{"num_attention_heads": 5, "vocab_size": 8943, "rope_theta": 10000.0, "qk_norm": false, "learning_rate": 0.00414, "schedule": "wsd", "final_lr_fraction": 0.0}
Each number is 128 + 24 x the weight over its row's rms, rounded and kept within 0 to 255. Layers, rows and columns count from 0. The size above them is the row's rms in percent of the matrix's.

# layer 5 MLP gate, 1280x320, rms 0.14, rows 472-514, columns 0-159
size [104 104  83 100  91 114  87  70 105  98 120  84  92  77  78 101  83  98 110  96 103 104 101 110  97 112 105 104  96 108 107  92 106  95  96 104  95  83  95 111 104  91 115]
[[116 130 148 140 138 144 117  89 124 112 103  87 129 109 111 109 125 129 146 149 109 138 129 126 114 121 144 123 121 129 110 164 107 184 122 143 136  88 147 148 103 127 171  97 109 122 139 133 124 103 149 143 132 150 126 186  95 132 110 181 151 149 113 108 130 121 127 120 121  84 108 153 153 115 134 114 122 135 100 148 100 149 178 134 111 118 104 103 143 118  88 150 120 156 179 101  95 113 125 156 115 153 150 151  98 147  82 132  95 146 167 115 113 120 116 116 113 119 191 106 144 157 128 111 144 168 173 155  90  95 142 154 156 129 121  99 123 143 127 109 160 107 102 157  96 122 143 107 130 112 103 139  87 137 116 172 102 124 170  91]
 [114 125 153 138  95 169 106  98 162 122 125 131 128 148 135 176 106 148  72 154 115 103 121 139 116 102 151 113 120 105 142 142 107  91 101 130 127 122 113  80 203 115 128 159  64 133 150  90  82 147 163 129 117 133 117 162 123  87 154 163 134 149 126 171 111  79 148 147 139 141 159 123 128 179  82 112 131 126  96 145 148 168 129 110 101 136 102  88 133 175 150  84 108 129 127 145 113 141 101 125 137 154 139 153 138 117  95  97 168  87 168 114  79 151 115 128 165 175 139 114 131 143 133 137 140 124 113 134 119 114  81 134 155 137 145  98 108 108 125 149 100 112 141 137  90 139 113 136 146 168 144 113 101 165 123 122 123 157 104 122]
 [135 129 108 158 117  95 117 104 134  84 124 140 109 123 137 152  90 134  77 165 120 145 127  94 141  90 143 148 131 123 111 108 151 143 102 135 104 111 100 127 118 117 148 101 171 123 121  94 125 131  88 126 117 134 146 101 116 134 133 110 119 143 113 137  97 171 145 140 114 146 117 136 151 128 133 132 146 108 127 166 143 144 109 138  87 128 139 154 120 146  97 118 168 171 177 176 146 136 115  97 139 157 139 144  94 148 129 141 124 138 182 126 134 105 144 117 116  97  94 138 129 124 158 103  95 100 116 125 121 123 129 103 123  76 100 168 130 158 125 160 138 150 150 154 153 166 125 108 143 106 161 133 147 122  95 135 126 121 108 155]
 [ 75 139 105  93 184 101 143 110 118 147 110 111  94 140 144 107 132 147 156 153 110 145 163  68  97 160 116 109 125 138 107 107  85 156  65  76 122  70 128 128 125 137  75 134 102 127 123 102 158 135 121 127 139 100 170 105 127 118 124 106 153  54 130 113 138 179 139 103 144 153 123 120 125 155 152 107 100  94 126 163 131 143 136 147 109 143 129 127  91 148 145 163 152 130 150 150 144 187  66 113  69 122 157  95 149 135 114 145 136 144 161 112  79 131 130 136 130  99 129 124 104 138 124 133  84 102 109 164 130 111 115 131 130  93 140 105 157 128 129 112 118 118 138 131 100 152  91 169 157 181 130 118  86 115 112 103 134  90 142 134]
 [128 142 135 161 118 143 103  96 154 118  77 165 138 121 104 102 165 146 135 132 113 137 117 118 114 159 156 164 116 189 140 166 103 132 125 214 112 120 140 125 126 124 149 142 132  86 161 101 130 148 137 137 133 164 135 152  91 153  92 126 151 128 131 125 142 162 135 126 139 175 181 151 152 156 117 101  84 193 134 136 102 161 143 119 138  79 155 126 103  93 109 119  87 143 129 171 148 141 147 138 114 126 132 126 153  75 121 101 101 110 125 115 131 121 135 121 126 141 170 136 110 118 113 113 127 176 153 155 157  97  78 101  77  86 140 118 139 147 120 114 178 130 136 127 111 162 127 119  95 134 100  87 108 112 157 136  94 133 125 117]
 [127 109 107 125 115 155 165 127 111 151 160 103 121 120 101 115 120 145 103 161 146 148 131 137 124  85 143  82  89 180 127 122  90 122 145 178  97 130 136 164 150 164 142 132 124 160 165  93 146 148 172 127 104 144 142 127 154 108 159 144 116 116 140 144 116 102 139 123 110 107 104 121 153 109 132 115 122  99 142 132 164 152 113 167 142 154 130 136 150 115 171 121 123 128 144 139 121 107 113 111 115  71 125 144 130 109 160  99 108 147  82 163 119 143 142  87 153 136 184 135 128 133 102 142 148 147  99 133 108 157 143 122 129  96 139 113 113 103 179 136 144 165  99  93 108 134 119 107 112 110  82 106 113 120 164 170 126 140 131 117]
 [141 152 124 113 106  92 130 149 125 124 152 113 120 164 173 184 151 107 117 114 117 109 125  98 154 111 108 162 120  99 117 146 155 155 100 129  66 164  99 179 105 120 115 123 111 126 173 113 134 161 131 141 156 112 134 136 120 119 151 147 122  87 119 115 121 155 128  99 123 108 134 136 105  78 132 106 163 107 106 118  96 138 121 157 117 167 142 150 139 142 155 112 106 207 130 130  79 142 147 123 129 113 122  89 129 143 180 121 143 142 124 126 121 126 114 118  88 131 136 109 117 103 155  91  99 133  96 147 165 119 126 137 154 127 175 146 140 166 108 116 118 127 124 149 155 127 121 142 102 129  70 135 129 122 151 138 166 130 166 129]
 [164 121 134 109 167 141 115  79 168 129 108 165 144  90 121  85 137 135 146  87 118 148 149 130 131 141 116 109 154  83 152  91 121 118 177 190 137 105 124  66 149  91 122 133 149 114 119 104  97 159 121 126 128 120 130  93 178 134 156 153 128 108 104 113 160 100 137 122 148 154 109 129 132 116 133 139  93 154 118  83 167 122 177  71  90 149 164  85 133 107 117 134 131  81 114 120 132 163 103 138 165 146 131 103  91 158 120 145 161  96 122 121 123 161 151 162 106 125 143 149 125 143 126 114 124 122  99  92 142 160 151 125 124 134 147 121 133 159 133 123 105 114 149 139  99 126 101 129 133 133 126  88 125 142 123 135 121 124 162 152]
 [124 136 117 139 131 135 116 115 125 133  93 135 146 119 136 142 111 147 112 146 144 128 136 190 164 161 121 145 104 117  95 120 129 141 116 120 125 124 144  87  94 147 140 163 160 126 102 114 116 152 152 100 128 166 190 133 100 154 154 137 134 175 105 194 111 144 135 136  99 155 163 150 150 156 125 131 150 102 127 144 126 119 132 128 104  99 108 131 149 125 115 148 120 162 195 109 155 104 121 137 120 145 180 133  95 156 121 106 136 181 161 162 117 108  98 165 154 142 127 105 176  98 132 125 184 121 129 138 103 130 114 142 138 157 116 145 105  97  79 138 127 158 124 139 135 115 128 149 138 162 138 117 102  82 147 132 108 121 128  98]
 [144 138 145 136 120 123 121 112 135 112 150 149 107 130 144 109 128 112 136 138 102 118 156  98 113 151 115 145 117 104 111 126 126 107 147 111  86 143 116 135 118 144 166 134 114 155 102 100 167 103 125 124 131 142 137 144 145 134 141 186  61 131 114 149 116 134 103 172  96  97 163 111 111 100 123 115 168 137 129 133 137 165 101 113 117 127  93 101 148 142 123 126 134 113 152 153 149 103 162 150 107 111 105  97  99 129 129 116 155 170 169 112  82 124  75 132  93 147 131 146 126 122 137 105 103 137 122 138 133 160 158 149 115 173 153 121 137  82 147 135  85  55 132 139 137 133 115 136 126 110 122 120 137 118 140 170 104  40 140 106]
 [122 112 158 181 137 122 156 107 108 107  98 126 131 123 119 134 172  72 114 115 112 157 157 135 103 117  87 126 139 159 105  99 121 136 135 125 137 112 165 103 126 114 120 131 168 135 141 128 136 103 119 137  93 121 150 121 123 119 117 160 110  99 106 150  57 120 121 110  83 111 107 129 143 140 159 109 144 175 117 157 122 149 128 105 157 183 149 130 150  99 131 101 129 139 133  91 142 107 131 154 185  90 138 132 130 128 145 145 128 181 112 118 123 145 166  63 131 130 122 141  92  83 152 173 115 105 135 153 129 143 140 146 126 116 132  81 156 119 111 120 129 134 129 141  73 137 170  95 135 152 113 131 138 134 137 103 131 138 105 133]
 [195 100 125 159 141  94 161 102 151 124 117  91 165 141 132 123 108 123 166 159 131 143 112 138 170 126 128 117 135 134 187 162 157 116 122 143  86 148 144 144 154 128 131  81 145 144 164 107 124 145 123 158  78 109 147 113 122 121 113 128 149 148 130 164 161 118 122  69 153 142 162 132  96 126 111  80 152 113 110 164 136 155  85  79  79 118  87 138  81  99 145 131  77 154 116 143 145 129 147 111 108 125 145 104 107 155 157 150  90 106 129 145 135 107 132 147 144 116  82 112 161 114 119 135 128 100 102 145  99  95 152 115 151 137 117 118  75  98 113 113 148 121 118 112 123 126 100  96 121  96 101 129  99 125 133 167 161 155 107 142]
 [125 163 158 150 128 169 112 102 122 154 181 108 133 135 143 110 121 139 115  89 138 150 189 112 101 122 129 167 131  96  98 148  64 125 119 131 131 110 139 146 111 156 134 139 127 140 137 174  93  98 103 128 131 173 147 111  99 123 150 134 141 158 135 143 115  94 146  95  68  96  90 118 130 119  77 157 183 163 151 151 108 123 116 139 106 154  93 157 124 154 149 138 134 154 170  95  88 130 126 146  77 109 131 107 139 141 122 130 129 158 140 108 129  82 120 133 178 136 111  99 120 172 169 155 146 134 125 120 151 186 151 151 179 105 117 149 141 156 141 124 114 154 109 126 145 113 133 121 164 132 122 122 118 137 130 118 115 119 135 137]
 [126 145 110 127 105 150 144 115  90 114 126  95 144 131 150 115 106 123  96 108 124 147 132 131 121 131 118 115 164 110 117  86  94 156 160 142 143 138  97 123 108 137 128 159 103  93 108 140  75 161  99 135 117 125 111  88 148 137 144 112 112 109  97 107 140 118 135 164 144 153 136 144 161 103  95 118 103 154 150 130 144 146 113 133 153 138 121 150 150 126 140 155 123 120 117 165 110 109 149 150 191 118 144 106 130 140  86 142 137 150 162  81 107 140 139 179 133 109 142 154 147 152 126 165 140 146  81 114  99 129 131 104 149 146 123 129 154 146 111 160 108 152 145 120 116 130  84  82 126 109 110 119 172 146 156 118 143 183 120  96]
 [121 114 152 112 155 130 136 103 154 131 115 101  93 140 129 148 152 127 135 166 119 153 106 148 142 113 163 129  99  83 112  87 107 117 137 140 128 169 115 145 132 127  87 100 113 129 148 148 153 151 169 127  87 125 125 117  96 119 141 122 105 137 125 124  92 120 125 128 112  91 118  96 107 142 122 159 143 123 146 148  88 149 146  87  94  99  70 118 133  99 156 123 109 154 121 102 106 140  93 104 104 138 163 155 115 141 124 124 145 128 145 163 159 124 129 173 133  91 136 124 129  79 109  83 114 161 146 149 131 140 148 142 133  96 125 122 155 163 121 110 148 156 143 188  92 132 164 164 132 141  89 122 145 117 134 102 142 162 108 138]
 [113 134 106 193 155 111 109 130 128 146 111 146 121 116 146 167 148 108 152 134 103 129 136 165 150 137 161 125 108 149 116 112 165 129  73 141  96 109 158 136 126 117 117 132 127 110 123 133 151 132 130 137 140 114 158 159 111 137 141  86 161  90 133 110 149 204 131 120 130 120 113 149 103 104 159 111 147 153 107 104 105 134 126 141 119 134 184 125  95 146  96 111 120 116 147 119 152 129 135 113 143 160  92 164  99 134 116  82  88 171 132 147 159 111 134  89 138 111 127 104 121  91 116 134 105 136 142 108 173 134 108 102 154 134 142 112 118  87 119 133  78 128 136 113 126 138 147 143 143 124  77 110 128 144 134 156 124  87 131 109]
 [148 129 159 140 130  73 135 105 161 136 161 112 154  83 135 138 159  67 114  89 174 132 110 137 124 156 122 116 155 174 217 129 131 122 144 153 132 125 121  97 122 166 138 111 107  96 117 147 165 113 142 107 106 113 163  98 114 115 134 153 133 144 110 127 110 103 151 137 148  94 135 116  88  80 137 118 109 132 128  90 120 105 112 145 162 147 153  82 123 116 128 117 121 132 113 153 124 131  95 135 182 133 137 128  54 120 139 123 116 142 164 157 122 161 112 127 168 135 134 155 177  86 122 135  79 132 164 101 132 131 151 117  96  83 144 118 112 158 172 123 112 113 127 113 127 106 105 102 120 143 119 107 130 136 138 108 139 144 147 108]
 [ 80 145 131 119 162 117 109 124 147  93 146 134 138 112 126 178 120 162  79 129 179 136 104 125 127 143 113 124 123 127 140  97 127 140  66 142 193 166 126 145 117 123 126 133 152  97 120  76 160 148 137 128 114 104 160 100 170 174 129 149 149 138 156 109 115 112 113 122  87 181 137 118 148 148 103 178 138 115 103 120 127 156 178 138 120 115 168 140  97 119 137 155 158 112 188 122 101 179 120 113 108 144 172 142 135  92 132 141 112  79 118 133 121 116 150 142 130 119 153 132 125 133 113 134 163  89 141  93 115 135 110 135  91 135 140 106 111 164 108 143 111  99 137  88 128 119 134 141 113 146 114 123 127 125 146 138 120  99 108 156]
 [100 130 110  92 103 139 125 124 143  92 136 180 161 109 118 111 140 120 133  99 115  82 140 122  95  87 125 113 148 121 124  76 156 157 173 121 104 110 114 114 188 136 155 148 151 114 141 130 142 105 165 128 139 122 132 130 129 158 124 109 140 150 119 146 133 144 123 104 141 100  86  95 107 135 135 105  98 155  86 145  90 164 122 116 120 107 110 114 144 153 135 135 105 147 122 116 130 154  89  90  92 104  78 119  97 149 121 109 104 166 132 129 175 138 123 127 166 126 135 123 118 105  73 101 106 133 104 112 108 148 156 160 107 109 136 130  94 117 137 108 145 148  90 141 106 128 172 113 115 102 137 118 129 107 140 127  93 133 105 134]
 [131  80 114 132 121 123 105 137 110 100 145 131 144  94 103 111 113 135  77 117 111 133 150 109  83 123 145 124 123 171 143 102 160 130 144 132 129 140 120 132 140 128 116 119  99 123 110 127 131 106 124 136 118 143 175 122 164 101  99 164 161 178 155 107 106 170 167 118 133 151 127 111 131  74 114 112 168 125 138 165 149  85 162 117 112 125 143 118 141 145 134 137 148 138 128 137 121 147  70 172 121 123 133 141  99 104 151 112 140 131 156 110 122 118 107 132 126 151 173 122 140  80  97 146 165 144  93 151 121 114 143 164 147 122 135 131 128 156  46 152 124 103 123 109 104 111 159  58 197 122 129 112 118 164  99 188 128 134 115 106]
 [145 193 158 160 128 140 114 113 128  51 162  96 113 104 123 140 151 116 117 125 128 112 111 143 115 137  80 112 130 119 129 121 119 120 131 116 151 121  90 155 106 131  99 161 118 139 119  97 116 140 116 121 147 116 113 137 162 142 149 154 138 142 118 156 121 127 103 110 140 145 104  66 150 161  97 106 157 159  93 137 129 138 109 175 110 117 118 130  98 119 157 124 115 153  71 141 145 109 103 137 138 109 138 133 155 140 125 129 134 131 110 148 168 100 109 112 167 103  93 161 119 135 145 138 145 114 127  97  98 171 126 107 105 109 151 114 134 176 137 138 132 134 150 134 128 114 133 145 134 137 154 100 104 106 172 116 154 124 131 100]
 [ 92 119 166 156 166 169 124 102 120 152 101 128 160 140 148 150 116 142  89 107 144 151 154 135 137 197  97 129 177 148  99 101  86 141 127 116 142 123 120 102 147 146 136  98  88 151 127 103 101 113 117 130  82 125 145 104 122 146 168 100 163 147 186 194 139 144  77 131 110 121 119  66 141 113  76 104 119 134 151 110 109 116 130 162 160  99  99 120 117  95 157 150 112 116 135 132 132 164 127 126 142 115 126  80 128  99 127 112 122 131 152 119 145 149 110 125 141 104  89  97  85 103 123 147 125 125 178 107 131  98 151  92 136 148 117 146 105  95  90 146 121 136 128 127 123 123 141  90 135 130 139 142 181 136 135 155 156 168 116 121]
 [138 152 125 140 125 155 118 122 141 112 163 118 116 131 147 151 120  92 130 107 116 115 143  64 144 126 170 132 153 155 140 114 138 117 135 142 135 144 133 111 142 147 140 161 171 107 152 185 114 150 156 131  89 131 139 185 136  91  92 118 191 136 158 112 133  93 120  96  91 163 164 112 126 100 126  96 155 128 132 112 148 137 166 109  81 112  80 118 142 131 116 114 116 137 140 147 102 133  53 124 119 114 119 135  65 145 135 124 153  69 138 160 128 104 169 105 154  88 132 127 154  85 125 107 171 127 175 121 145 110 133 179 126 107 159 124 106 138 118 188 118 114  86 130  98 164 114 169  73 138 145  95  98 131 113 130 146 114 128 102]
 [138 156 126 105 155 129 127 141 139 153 132 126 131 138 131 121 119 113 120 138 134 125 143 135 117 115 170 126  81 122 147 154 104 139 131 124 156  75  89 120 149 101  96 120 140 116 142 186 144 121 122 149 119 104 162 144 153 155 143 143 128 102  76  92 116 126 132 126 140 124 173 221  97 106 122  99 112 116 132 141 142 145 131 148  81 136 138  88 132 119 115 132 162 145  99 134 154 154 111 142 121 102  69 128  87 138 131 120 175 128 124  81 117 123 189 126 109 122 150 102 117 151 147 131 170  96 133 168 112  87 113 130 132 120 116 138 120 124 135 181 156 100 115  78 127 109 151 124 139 128 118 126 142 120 138 149 133 128 128 110]
 [135 159 124 132 153 127 197 128 140 145 139 110 138 135 127 128 106 124 164 104 108 123 105 121 114 192 107 120 126 130  71  71  98 156  95 104 133 130 104 145 113 153 126 156 146 150 163 181 106 123 132 125 136 163  70 103 124 148 142 154 167 127  95 119 152 123 151 173 150 106 136 130 126 135 100 119  94 124 100 119 149 132  70 102 151 130 137 151 122 118 124 116 136 120  89  99 109 116 131 151 153 127 123 129 163 126 116 144 108 180 133 114 124 127 140 128 102 154 122 126  99  91 109 159 111 128 162 114 143 136 119 166 155 123 101  97 144  52 154 129 105 123 115  86 171 148 103 145 169 148 131 132 122 171  89 119 152 121  86 125]
 [ 89 129 138 136 116 165 151 141 117 169 152  99 126 114  99 152  96 167 130 116 116 153 149 106 135  98 170 110 150 133 149 142  85 173 130 142 126 139 146 150 102 101 137 119 136 139 133 117 146 106 149 106 141  87 144 116 115 159  96 123 123 101  95 115 119 168 129 145 104 160 120 165  83 130 131 129 113 109 101  66 154 113 133 165 135 195 142 103 158 135 142 102 140 118 145 134 159 160 138 124 101 153 138 120 108 152 107  92  91  99 124 141 126  86  94 110 147 111 120 121 149  89 132 128  95 109 123 141 119 172 112 131  89 150 100 207 159 103 153 124 124  99 149 115 121 128 162 161 119 156  92 113 100 107 120 125 119  87 107 135]
 [117 132 154 140 163 110 152 105 140 151 170 147 122 133 121 128 160 114  77 148 112 143  98 106 132 124 144 116 120 160  86 131  85 110 133 143 134 121 137 117 157 117 146 114  85  95  79 101 147 154 110 130 128 121  95 101 154 143 131 137 119 116 144 123 137 160  88 116 131 149 145 103 131 138 116  95  80 120 111 196 134 123 136 115 100 131 125 105  93 107 129 135 114 158 131 212  99 178 118 149 131 138 127 140 130 130 174 156 108  67 137 148 123 126 140 128 146 131 137 144 106 100 118 192 121 129 152 141 128 103 159 142 121 133 116 178 172 145 113 131 152 110 114 133 127 148 113 108 136 133 119 141 165 125 159 125 121 107 121 139]
 [ 96 128 124 131 103 112 117 111 123  84 133 158 113 113 120 148 156 136 139  96 144 115 176 146 117 113 139 135 170  76 144 110 140 138 166 159 165  99 166 125 163  65  95  74 109 126 114 117 120 122 147 148  93 133 118 110 118 102 199 142 169 108  99 128 120 111 100 113 132 138 139 150 104 123  86 126 164 164 102  82 138 160 156 150  75 142 111 155 119 148 115 113 125 140  93 123  79 128 121  97 156 106 159 146 128 125 121 141 164 128 114 169 134 180 120  91 130 127 135 159 100 129 160 125 111 114 125 149 161 113 161 162 181 129 154 130 171 113 107 125 132 119 137 133 136 109 132 181 156 117 139  87 138 151 174 159 140  96 117 134]
 [111  85 126 119 130 132 111 124 132 150 139 129 116  59 112 139 104 106 130 153 143 166 164 131 109 113 123  98 110  80 114 103 135 109 121 152 112 154 112 150 122 139 155 106 136 142 145 114 128 148 116 134 107 119 146 148  81 109 147 148 135  94  76 167 131 137 140 197 161  88 109 130 168  93  93 127 156 128 159 142  92  73 123 104 107 136 115 143  77 108 145 129  61 138 121 110 175 130 110 151 142 151 149 115 135 122 157 144 166 151 118 122 115 146 129 159 111 156 121  93 115 126 106 133 136 110  74 140 143 169 165 128 181 170 147 106 138 141  98 165 130 148 147  86 110 108 111 141 122 132 119 117 141 152 123 166 110  88 111 126]
 [159 112  95 130 127  92 136 107 122 159 109 138 137 117 191 156 159  94 133 104  75 146 111 165 132  88 128 186 117 152 188 114 145 127  59  93 129 108 107 120 113 132  82 101 147 101 135 116 113 165  95 166 158  89 138 112 129  96 133 120 131 149 164 162 132 108 130 111 125 139 138 147 154 149 135 148 103 131 126 139 120 169 115  89 161 123 138 140 101 170  92 153 113 123 147 139 140  95 142 136 124 158 110 120 124 103 114 122 140 131 130 142 143 122 127 106 130 112  97 154 116 154 119 135 169 177 123  88  91 112  91  98 144 149 133 160 159 133 164 135  53 128 111  91 135 136  93 132 105 115 132 171 139 138 137 124 133 177 154 142]
 [120 111 113 166 136 162 142 151 116 117 129 120 132 122 151 166 120 131 161 124  78 151 151 144 143  98 174 160 137 108 111 168 133 165 126 151 150 122 128  84 116 148 125  93  79 167 132 165 126 142 116 165  97 152 139 104 106  83 158 112 103 154 111 112 119  96 144 158 129 132 127 138 135  80 136 146 120 125 139 104 102  96 133 108 115 146 111 111 149 107 108 154 109 129  99 119 150 145 134 123 108 144 134 130 103 103 167  84 125  97 162 129 140 107 138 111 151 125 103 129 104 141 138 148 145 176 150  99 149  96 123  61 134 132 102 194 132 119 115  90 129 125 103 101 141 160 127 161 143 139 135 124 131 142 128 121 105 113 116 150]
 [115 148 114 105 148 147  97  95 122 130 123 141 122 135  56 106 147  99 112 132 114 131 130  94 133 153 137 123 143 118 162 195 165 130 116 129 164 103  85 149 160 123 163 129 130 108  90 132 135 113 155 143 143 105 134 158 115 104 141 122 113 163 100 109 113 140 123 127  87 151 154 158 143 109 116 127  96 143 133 148 132 157 156 125 119  81 105  74 148 143 117 139 155 148 118 157 166  95 131 168 158 131 100  96 113 129 156 179 151 119 156 127  99 167 125 117 174 133 135 148 152 141 129 119 159  96 132 130  97 128 129 124 144 151 142 149 105  94 143 164 112 149 114 146 116 109  90 146 125 103 142 119 138 108 145 129 138 128 110 145]
 [143 153 121 104 129 120 168 105 160 113 123 176 161 117 128 178 109 113 125 110 119 153 122 136 160 124 168 107 158 148 116 121 128 155 145 111 114  93 136 130 130 118 102 124 115 116 130 114 149  87  93 107 192 138 145 129 104 118 128 148 146 145 107 132 110 157 158 114 132 143 142 142  77 128 140 137 113 171 132 115 154 110 151 125 119 101 114 132 109 155 124 147 154  73 170 118 114 136 135 133 129 115 127 138 153 174 111 106 153 176  67 132 134 131 148 180 117 134  97 147 136 147 117 113 151 131 101 112 115 148 110 119 152 121 181 160 129 144 154 120 166 132 138 121 157 144 113 103 167 130 125 125 144 144 170 140 158 103 105 122]
 [122 119 122 113 133 165 124  88 153 110 134 154 144 147 124 184 159  97 161 105 139 134 105 135 127 125 114 142 184 124 164 128 118 180 131  94  92 132 128 136 149 120 131 132 115 151 134  95 124 120 121  98 143 113 140 103 140 136 192 130 142 143 121 129 102 121  80 137 121 143 139 124 128 124 129 149 144 139  99 130 134 170 129 139  89 142 141 132 101 103 145  93 142 111 101 131 153 118  76 109 120 147 184 198 127  92 125 135 164 162 105 148 106 134  88 109 116 149 151 151 136  92 179 134 122 105 104 160 145  94 123 102 119 147 100  83 174 166 127 143 126 121 111 127  93 134  93 144 140 112 155 107 128 141 126 159  90 101  99 126]
 [152  84 103  91 107 142 100 124 110  93 159 134 112 124 109 136 144 127 122 100 114 129  97  90 163 143 128 118 104 137 139  91 141 161 100 130 140 107 142 111 114 161 141 144 142 119 143 141 168 157 134 144  85 145 129 128 114 132 121 145  91 131 145 111 152 140 102 128 140 124 133  99 107 123 154  74 130  94 150 124  96 136 144 130 121 203 137 101 126 164 132 124 146 137 110 127 108 107  95 157 126 138 134 164 122 103 187 156 188 153 128 105  89 155 100 121  86  99 135 149 139 110  88  97 129 141 144  91  82 153 117 170 122  86 150  93  87 151  96 141 129  92 143  98 126 102 100 128 142 142 110 151 169 111 129 124 140 139 175 148]
 [143 130 131 111 140 151 116 114 132  91 121  80 115 121 140 107 164 162 101  70  90 136 134 116  96  68 146 155 119 154 177 111 135 126 143 152 115  82 150 129 136 125 142 161 114 137 104 142 102 127 104 161 114 130 115 132 101 125 105 117 138 124  86 145 152 130  70 139 100 155 134 185 132 130 164 127 147 109 115 125 143 127 185  93 122 167 102 137 132 119 129 138 126 143 110 171 139 142 138 128 140 148 154  92 131 102 129 128 118 115 117 182 142 120 118 131 100 176 104 187 106 127 130 119  97 121 136 137 126 138 163 116 108 154  91 134 161  82 153 162  92 133 126 132 112  84 112 109  97 129 131 126 143 104 126 172 110 111 141 149]
 [113 105 121 113 143 143 136 105 125 101 175 148 133 122 101 135 117 125  92 147 118 169 101 132 120  71 163 166 135 143 127  95 141 137 130  90 166  98 133 100 141 139 104 155 118 111  96 138 117 126 135 158 135 111 119 144 119 123 119 137 176 106 159 128  80 110  96 151 149 158 120 147 109 135 156 147 172 114 114 143 103 113  94 136 146 152  98 140 127 130 151 113 172 137 133 111  95 137 152 169 147 132 128 124 101 160 127 145 101 148 139 156 164 136 129 136 153 143  91 142 148 155 121 124 181 124 119 149 167 116 118 113 100 122 120 119 140 142 116 131 172 121 148 109 155 110 135 167 143 115 185 114 166 133 113 145 134 116 137 173]
 [170 107  75 133 159 129 173  99 161  84 117 100 169 126 104 149 129 148  99 113 105 115 120  73 104 133 149 139 152  97 146 127 133  85 106 119 108 117 149  79 135 145 146 154 143  80 117 131 133 136 114 152 107 127 142 124 157 182 123 118 146  97 106 156 118  98 142 136  90 160 144 161 150  91 108 108 133 100 130 121 104 124 140 167 112 134 138 161 141 131 160 146 145 155 113 123 109 147 120 146 114 115 143 123  99 127 159 169 165 154 127 127 116 142 108  98 119 122 135 133 145  96 145 142 122 124 137 119 125 120 109 144 120 157 129  73 154 108  67 105 141 176 138 118 129 135 120 106 132  99 129 137 130 136 140 139 153 134 193 150]
 [120 112 139 160 150 130  81 127 118 106  88 142  93 149 135 145 141 120 158  93 111 151 136 131 131 183 145 126 121 151 135 121 136 166 109 120 118 126 134 156 136 112 105  95 132 102 127 141 132 108 154 140  91 122 119 125 127 139 131 110 148 139  85 115 132 112 122 136 134 138 189 143 130 118 109 155 137 126 110  85 144 138 169 161 127 115 123 124 162 148 104 149 112 101 131 167 102 123 120 179 119 134 126 147 161 137 130 135 142 131 148 173 119 162 105 114  62  74 129 143 104 130 130 145 132 151 111 145 175 102 143 132 107 104 143 147 135  98  91 120 119 140 147 110 177 146  98 116 123 142 128 101 138 103 154 142 176 128  89 136]
 [140  73  90  99  77 119 142  80 138 132  92 116 140 101 123 128 112 135 111 112 145 101 126 141 173 185 131 122 109 104 116 123 133 158 135 115 135 118 137 109 130 116 133 100 127 156 107 130 118 122 150 138 114 129 108 135  86 160 122  84 122 129 108 137 176 132 160 136 139 143 131 123 129 111 144 116 148 142 126 141 146 160 108 145 123 147 111 130 123 108 106 151 123 107 141 139 102 180 136 118 168 150 133  58  71 142 129 182 140  76 104 135 129 128 124 126 132  67 132  81  95 132 142 128 163 126 149 114 101  93 103 125 132 104 147 108  92 125 127 160 117 132 123 143 175 119 163 147 181 146 100 128 140 173 161 139 143 139 131 104]
 [154 135 159 125  99 109 111 124 149 133 132 135 153 128 119 167 153 124 164 125 110 143 121 119 170 153 140 142 145 132 151 119 139 106 151 118 104 136 154 114 120 125 102 106 156 131 111 135 115  69 106 155 127 129 137 121 191  80 181 110 155 135 106 174 129 160 119 186 136 126 102 144 124 169 120 167 139  78 107 126 132 132  94 135 113  73  71 144 119 122 150 115 104 146 103 115 148 100 132 134 118 125 136 174 168 141 120 116 131 102 143 125 149 125 119 129 136 164 133 124 152 139 147 160 115 129 144 124  93 139 131 112 149 153 118 114 158 125 128 140 170 101 130 129 125 125 139 135 130 104 131  81 167 139  99 100 133 156  95 127]
 [115 146 123 123 129 101 142  82 118 140 167  97 112 132  95 122 104 135 117 152 138 147 144 121 114 102 151 160 149 112 106  92 125 145 143  83 141 168 123 112 151 158 146 143 134 114 110 131 148 131 140 167 109 113 134 148 165 110 157 154 144 126 181 128 107 117 143 113 139 141 167 100  82 137 116 139 116 125 139 127 152  97 146 123 113  79 183 115  67 142 170 135 136 177 118 144 167 137  98 106 103 104 174 178  98 102 118 174 143 124 133 142 133 148 101 118  94 100 143 133 163 151 138 159 129 157 109 121 125 179 151 117 124 144 136  75 139 132 153 139 142 118 116 154 140 129 119 116 144 160 118 124 105 137 134 137 143 111 120 107]
 [154  90 146 143 142 145 114 169 112 116 120  84 129 117 120 127 111 165  87 131 120 126 170 132 119 174 150 136 142 132  90 106 112 106  96 176 125 119 135 125 150  99 121  98 145 125 138 114 133 126  99 139 108 133 100  73 145 124 130 119 142 135 105 144 139 143 141 166 146 140 130 154 124 103  94 149 158 165 127 130 108 121 159  91 159 149 157 164 131 145 116 143 124 145 104 125  85  94 145 139 149 124 136 115 176 139 104 120 130  89 135 101 124 125 142 132 162  94 143 159 144 181 108 151 112 173  86 130 108  99 159 116 100 121 150 134 128 157 118 139 139 143 115 121 117  93  88 127 129 112 126 108 142 105 144 118 140 156 164 143]]